{"d_model": 640, "norm_place": "pre", "bias": "all", "schedule": "wsd", "seq_len": 1024, "dataset": "wikipedia_en"}
Each number is 128 + 24 x the weight over the matrix's rms, rounded and kept within 0 to 255. Layers, rows and columns count from 0. Numbers have three digits each.

# up: layer 2 MLP up, 2560x640, rms 0.0502, rows 2370-2389, columns 0-159
# down: layer 2 MLP down (transposed), 2560x640, rms 0.034, rows 2370-2389, columns 0-159
up2370:124100132105100114133091113124125177120111140113141151100120097152159115133172102127113175054147106123112121148114116168151132108162142168136129148085126134144141089149168151158124077118118121109087101120098150101107100167171075093144119124095133165110119151153165125110151141136074085090119101110143088153130113128162134112119110070149131119149095142118118135128164147145125100192182096107116127099091130165132121097148152146062133124156131136096124121150145169127152128154129157
down2370:150112141147115134091149138133163115114133154111141144128181153133147102155120116152138119133139133091117080102156127121119105141079131114130142143111151126115092147141083189099134102172148115116128131166132106148132143115139133083150104154144155141191128149116156088179158131160166095125090172120143128164126170123131119140128125111138090073119132131137143185146151104144149145112102140104126150114186143114152148133138107134114127117132130201144144096077114125100127136146113158
up2371:113105117084134141124124111102170135153123132122143154100154117161186111151129109104121147168120126102153120080120118114159114128137107126169119096103147115106144147090127139142139144102127124142112128116154137117137122112138136122106152150133110122142128120093145117109121103136163111124116133116147146101147131164133142126123122135084081135130098093160138087108143163149125169089125085142143077106124117130096143125114118153074135166098128087108129118093154116110109117132116127
down2371:144108131144146124128128121122127132162135143136135145129143118106131118117154152134155170125102142141123144180120139114099145103130117142138141135120148130110139134119123107114137105086142159125128132168098199151111123154146138146116125115137149135106137090129111113150141099117134101125100129152087131131132139134122147118141098142095094151113130142141130129143159099154111115154133157129125146133164170132119136113106135124117115151145161084096120127114109109102108176134118094
up2372:162138109137143133100151120128115137157102089127120127143128154135098124127109158091177138111138166139131146091105116174113096079155145141103112101097161155116126139144111154143147124114117109134106113120173132117146130118088148100106098127146118147139124155104147157152110099102130153107189148170142168174136146114105124153133110155127115094109112132138151092149148137142119107172158141146153130117164113126143132115123141135156088092105159152139122121134096076146155133118140119
down2372:099141154123125120110143150124127137120126175145093097116122141121154148167165099126126125137159133116137149149133128106128156141102146128140130152147125115168069129122121142152108139140173176072147119104109132145142131141109120171119127099115119105142159141126121106102139121197117121106126119117111138133095146151156107145168134107130161103103136122129152168137115101141087152172121156139157112121122112153139076088143091123134162147138113073118138090113101109135120124088155122
up2373:127106120120134115117129112143136141134119129154131150079109088125117126125110118115117116115090117118149139117111136124151136103133130135107098134100139109101118147135132164135110131101099141105166133125117121095114149165133152157116155099131128181114144127142116112151140073103100115152118110082087122134177151142126147139136170157164146115138130101163139122122117129117160121151107126123125126112134140150140132116130124148165144117110095154110118128145142144132168121124099106
down2373:088108140147101125112118158152132124153140112087159151122114145121180111129091132108119101128109169108170100131101147119164125118170126147149144078126134106143152136124140102155114134149118151136146159111147136125130166127132107089137125140137091143119132151102132133156168131080102100131139114086137154126165126118132108126153103133115113135103101136144155147133146118130133130102142129135146130146135118164119147151154120146165140153110128116097144109135120103108112127139149110
up2374:134170138175096135142123117130145141127153082146108117125113153105154142101130106056122103102141159158103184130125141115113138112131120084138104113146162142154114054119125119098120119101096118148127115148166100114150139147139075106095167122136153137089160137111116105164114138121116117124121119100156125164104106127111165117141139120117109124087149080115127103113098134121123133177133134117124143120128132165131116138118109113139128125125114193104106120166099135124152141091138130
down2374:111137094160139138115176117127132105125125145114154166136101106136136132107134108137100153151111110105128126167134122133118152147109142131133101114156140126109144171120117149141138128126125109101117142150090121133111131125102129160096129059162132176131111174136122112160157114119077089113088156142134128126117180139126133124095119103139126110130140105142133126134158133169129105144145105087131093163110180093119152122116121140109114143131152093149163127139155178104132117161088113
up2375:117160117132161157129111112173130158140118162149128123107122065123115078115108154118146104133084176155109122106119085125142104113163208095140143108113139101099065163090110161142102133157124140138132140127140107127113163154119174127125139088119134153128119125095126194146174133134129166090139188119128118108123130137121122148128124136137122129158125134130095142083149129144172077097120147117138124100148119097148099119125084153122117108142142112145115144134143163173142167073115106
down2375:181119087102136146135132151154142121151102150142083105118142125148128120124108153095163173124167097119149142131127158164122146141168115132078130152158109168158102159122088098121162167096130091136129164142118180130120158109172145134126151168111160085136109140127132106126123163140104153123081150158119100117144123132170102104122116138156152131090117109101154132097119141128156105146120133085142113136130163139130098147121163136146177114137145095113144152131155116109097147103125155
up2376:132115115127132120116136103127099144125141144159149143103123144120193165137123095148129142136149108138122080122101135099129133124097139092124135150154141122139148106097146109098113105162136124081149164126155111115143115090169131115118154106066117097086141119124168152174142108107148117105157111144161095131097142187111088124126174110125119137149152141131108123164160137092143129131115083147118132149145093100108096056139163107152174151136134118117107114102152155102139124128176115
down2376:142079139110150138136146161099118114123160140161119133115108108129112158160105137130138137117121120116119122109113124090101099147115155140150119154113141137138129135135113116126133141111163125129129114105129124155116131070152123134094127097139148132143114139117136094097150148126150080175136135141086137125128155084130146143149156139131106115131166083125089138099153150164100083110138154112162153126096108138103133125125129135120122151125115129103156135180085109145111134126122129
up2377:128136119174146159140119062139144177141130095129182154152089026134176140108153110136144135120130117101123079121093065096136128125128105111141096144113158115166131203123128181146113121117134096099100095123148187085137103122095144160177129092148118119094143143153129137139182120129092109180156142117171153147136137140145124120121087161128080109112121151134141158137148178131121104098154159176150166124131134132105105142137159107132215142126103129104142100141153138143135118153153160
down2377:132124118117133144150110148154151126089124100113144127086069154100141113144152182177143130153113126121078096100140125177108153111154135157090125116098166128146131117108059098132160087122114135109164131145085146163134167103139108094132123125180144101095114119155096117144146116113126163107131163155124170158107090115113140128121126114104183157127119086131158113124122138103123106186131121117138122128129118134114161125138150114145092096129156144123140087085116140126118139117133127
up2378:120128127155153151127139109112160111109103153112099095141121097125134093081125126157115130118121120115163121125112158100111148134145173146133155118137111050145158182138078087112162126153114153141110121131119154172195132129130125134139130137153158091144118154120146116138122084152177108099115174117122079117109195127110127174088129144141107129086081124148160139159169110126111137093144108135097133134122092088116154155117132135157161146108149112103115096110137133121180154103148145
down2378:101150166151129135134084118153164128113108135140095107129108112088113130164137148088101133174185135109105137133092119139130146130138114172162151129062127140118168101138161075150134159151140138132135130158155094131161115154103087133110122123146164110151117133126136088109139151119161109140146144097193137101137125141143146109072159126098106115129100170100131150144124123125143136159161161139143156165116115123123138124103122121129140140062168126153103116145119117123120149167134191
up2379:118092121178154131124169097108150087167173120114130110157152143130141163137119137086123165155125147141116154121072137120078112134164114160129119138144146137120095109119172117125140112141113152124153112139152140122167128145130111120151145144085139094120117121096141142127096080099140183156138120078160119129113166105101137163119140103114141098141150138153106146119102111130157158107117093122121152134125127134161133134118163109128162082103131126122123078146122108172142133096143153
down2379:133121139108138118140183109124123137142133155090111104134160137112089123160145117112111136132150081153156122123153108123129098143119115106153106143090135131145101118106122135114104133138130122177124168108125111120125088133133110150132127147159127110133166126119113140137106148143105144148141108150169143113125146136114080131120140187141166095074126138188164155121154110083103123107155112127108099121124120179123162104108124134155116158103103138114103166138139119114154130160127160
up2380:088129102145174096128132102120123143089107115103127136135158114112129101128119084130096147158190144088134162185137123148129145104182131164083095136159104096113081152137141155127155118160100157066111177158122112116146158152143123112093085134100133105099140162097157142119116126091143056085130127124115131120172120088108144159074148104113128122099138139127198111129150139131122131140125108194147155143137143165158098130089115145120118096127121107126143135145150164162158146113141100
down2380:118147135098134161140167133130117152172132136131135108127090190089190157138133137122116151124097145149144160136152121143130125093102091084126123143160101172147149129136093113116093127105111077157118117144141133136138119143105108148116144094129130085131148119111136129134118123109103153134099136162114149091105120128126079138146115153163155130174124121122091157112136149117144122159129139069122090112088135142112113174129116083142165098074142158126110085138121080125130138140124150
up2381:123152075120116138124122127117124127126120105124100147120162124125144114117104140109119119111126135098137130131153172133090128130123104129132131103112127137103141115184101103117154127150157129128139165153122095140142153139188102125176133138109150116097112158136134127134098125136146114127117154143136158139115122112111169124115117139162106146132090126083128153166107149147111086123155122137116156120130130146119144130126137138144157126121128124115112145147127132150153140148129128
down2381:126123132123109127133160178115129154075126147126108107112132135160131132106138138127144146106176104134144121113132143112131149134113128136133143121121112104139149123125101142098129134132153123155132108154146128129105120094144147100115144097141109106098130133137149139144097129092152150124114116138122142134127079115125116145160137156140121121125132138122120129103116160123119140122146168139128127155129107119137117103142120115093123156134156120169123117168163094108122141129120081
up2382:118099098137133110084131133165113093066144111168105140136094128080150122126186119165129144147162087121124117162093161166153122106163138088130144087156111173072094093140112143127090134161144094121120137127139128135112145148141139129116105092112145101122081145118078115104137148145160149124106098132133099093157156175135087098119086162130148101137134095088125174154141156130103092146139130125138122098124152120101147102151136133147158088120147129168107143162139172135148155122114130
down2382:134118156093178126159126124140074139172123149116134210075132149106136133176106151174126118155177104110122087146134084124136147126109142072187121164158114122079137175147112161133188085121071103101121117126154127152086131174101165182120135107167119149025133153128108142125129123120099103086096124107127121113065149074135134122156175152129142173119104099159113119105135124094108131107196143165133126099120113171140144140153168126108069132113186147137125123113140111102102112094150125
up2383:134103169085134164150131103149139114122117130137151127143174135108116150159147144113135124114148084157119160108144152136108164070141181114118137113118127093112099119116151123146104098155103077106112139133127144120152158105147111077114148111132164152090123133161159123140067129107107099190111114167152162098136113118128119106098115113094111091128176120127139139107093111114146139138141150126148142077142098129144103174130143139145118116109110188160155104074130144137077097135120103
down2383:103113137115164116122168113158130157158157138131098129153139136125103165095135098155104116132144161103141118110108108126105108131089133148133092130165150164115137127106138099105110136138141151153145117155103149121141136138120153184126100133145079103086102096171154099128150165178105126103115072124097123140106106164114142151089128114133116128140124160156138115093143134147126144162097137131097133120095153153134124140126109141130136140147137154140130112105176146128109168130147128
up2384:133162118127132138135129173097124139124148128103123108143111123132154113061113119114109140109142197179135115171106159089155095078168163141111124137139177151145121105119139136161122110122126133106159152130156154116116127119154134149139110110098130137164162095117131135133134156116097133180140136123110146136140110112134116095175101130185131138129130151119120094136114136134105151129112090155142124121153112154135123116122167126105122123121129150117164115145125136082174099127128119
down2384:116126148140149147082153114126153166107148148125133128150133109095070129148127152136119108105106127123181158136152101147138148117110150149144087125123071122135167151125143152122082120138093121119134129115127113132107086114145107143110130133123148129083103144137106113128126126141116081133131126077131065099142136093126131156137115127152120123123152102140124112137113132127142091126113157154143119149109098117100117139134124129114154071131117143120133154116127127139099161161135128
up2385:100142138142070129131103103112112141125129156102114128129123133136135124094141126125135129114154108139061116104123159142109118159128137130126155128113100104164120110159111164072149107124164142170111147146154114104151163118167089114104104123108088081159151096126124093148161145112125116063094154144131092121144140163144132124110204124139157104126134109124135130126146145131168122112116136132167143124133107120138144116087104150153077139135110109143154126100132091109164156106167097
down2385:121123151139140141108148127114131121179148159121177160124122130130150117143111127146085133144121118122145100167102137088143146113144133146102136154110120123118153126103138111147090144109147138115152119136090105134132156141128173104131134104135145147144140110099108139110109154151099128111122102138134104179123135085115127131153109154123116115131156129161105115141107144086150165117150154148140107170123104124113145094175111083146136140149139176105123098149111135170115121138126101
up2386:112133067086115081142146088176150161184093128141152138145107135150140097153132152073080149153076110177159119129140149085104087131134167110106148156147188140184145124135150170136133113161098112127166115061101118069097124093147046114123092111139104128156108123095102069131152113115111086092088102135133090143120160081112183145091111073140106151129088080068113165059097110097087112166137134133106139132099106163134121137120119145098131124130154135154129131089139150130122139125107125
down2386:146123117151138163133149142114155148048144154141132169132144146117148108114110169098162103145118169095116131111152163143117149159137100069123111145137133135120107114119138123152110094098144150124136107085117182101103125132090179110122154109128121135096141116117154110160215111147151122099123108163093135112115132114120113135110124177112153095139137113142098126129115096139137119067152132087106159087158144045123093098135117138113141083092114169151126117128152154055159129118112104
up2387:083117079132123170107110113173136127121157161088146131093157144133142134184120125148129147134135125143090139150110129111096121067077171126148110126175119084121096147094104133108146139134161117128095179135119103142108093147131075093108109172139085135096181122126123137113154123120120126057142118114130124141165119092131108136106131127139136097140144131108123137108139142109152164140121158120139115106142064187125136149151110151084097135128139093148151147195159117087094089135118131
down2387:118082117126110117168159158166084136094114162102126140097081109126108127152139173102142098090125071135137177135108089155153089162151124144143120118146135135101119127130116156156140167081137103125086116116155145110103104156162132163146066193112131071124164145079125128130137074106143086100168131168102117149134164119124134117173094119079129118138106063144107143142117128126101122144144143132104136179074120108078079137101146111141154159134138121124142132146135055152136143143146102
up2388:171127128108122155147114080098129097148141107127113141140120151148149152096101184109123175106077154124116138059158150110101118105121166119109145079079116120168132080120112129127118089145154118127119155172128122135116131119169130124108073124175125127094079126137108140130102137141121165134120149161143116138120116137155113120143104106132111169093105096131172138106115135084106135158133144113169110086130118119159097155158131097139108115109098151129124146143114118124145123106191120
down2388:085136142090086121140125137135115099122104116113116123132106150122128125124152160118123123120157110137166143076140146131108099113135110146141181103127123131131138101149128115121143119127170138118165081102128143092142130120123134126147133098123107109116182130136154153123127121091142095115164086075147166140132126122155154150132124142111121148162147116135125147113152138119130164153126149143129126113117124157132105112116167134130130154124117139105130142079125112132148104109138132
up2389:129175121101130132144122139115158112160169153134150128140132127123134131097092176072101111143111114125160194109111130161138147130152158116108088137158140097107162178121118134115142121081119089124134149062148120116099162152157118112138063146106099154123160117150133178155101159151127136107133128142121159160139152123148116144147129147102127091101120117122117135157140101102108118141114143113148105127106098132078148168116134116097124115156125110178098174155141099104138126158126130
down2389:124099121096116105133148151142124114155108092096103076114151102109162141098148170126152095124154098110142124155120137152100099120113149079136124092100139151109101155108116166091104161157123114141153118122165150087117150143137132115084142136152081124131161119145128112150107074119128131159116096129120144105103125130092160143137144136125133152126111178114133143101155158141148136139102087128126112142150110118148138139121153112121116130148088097138108130118119100106149100146143126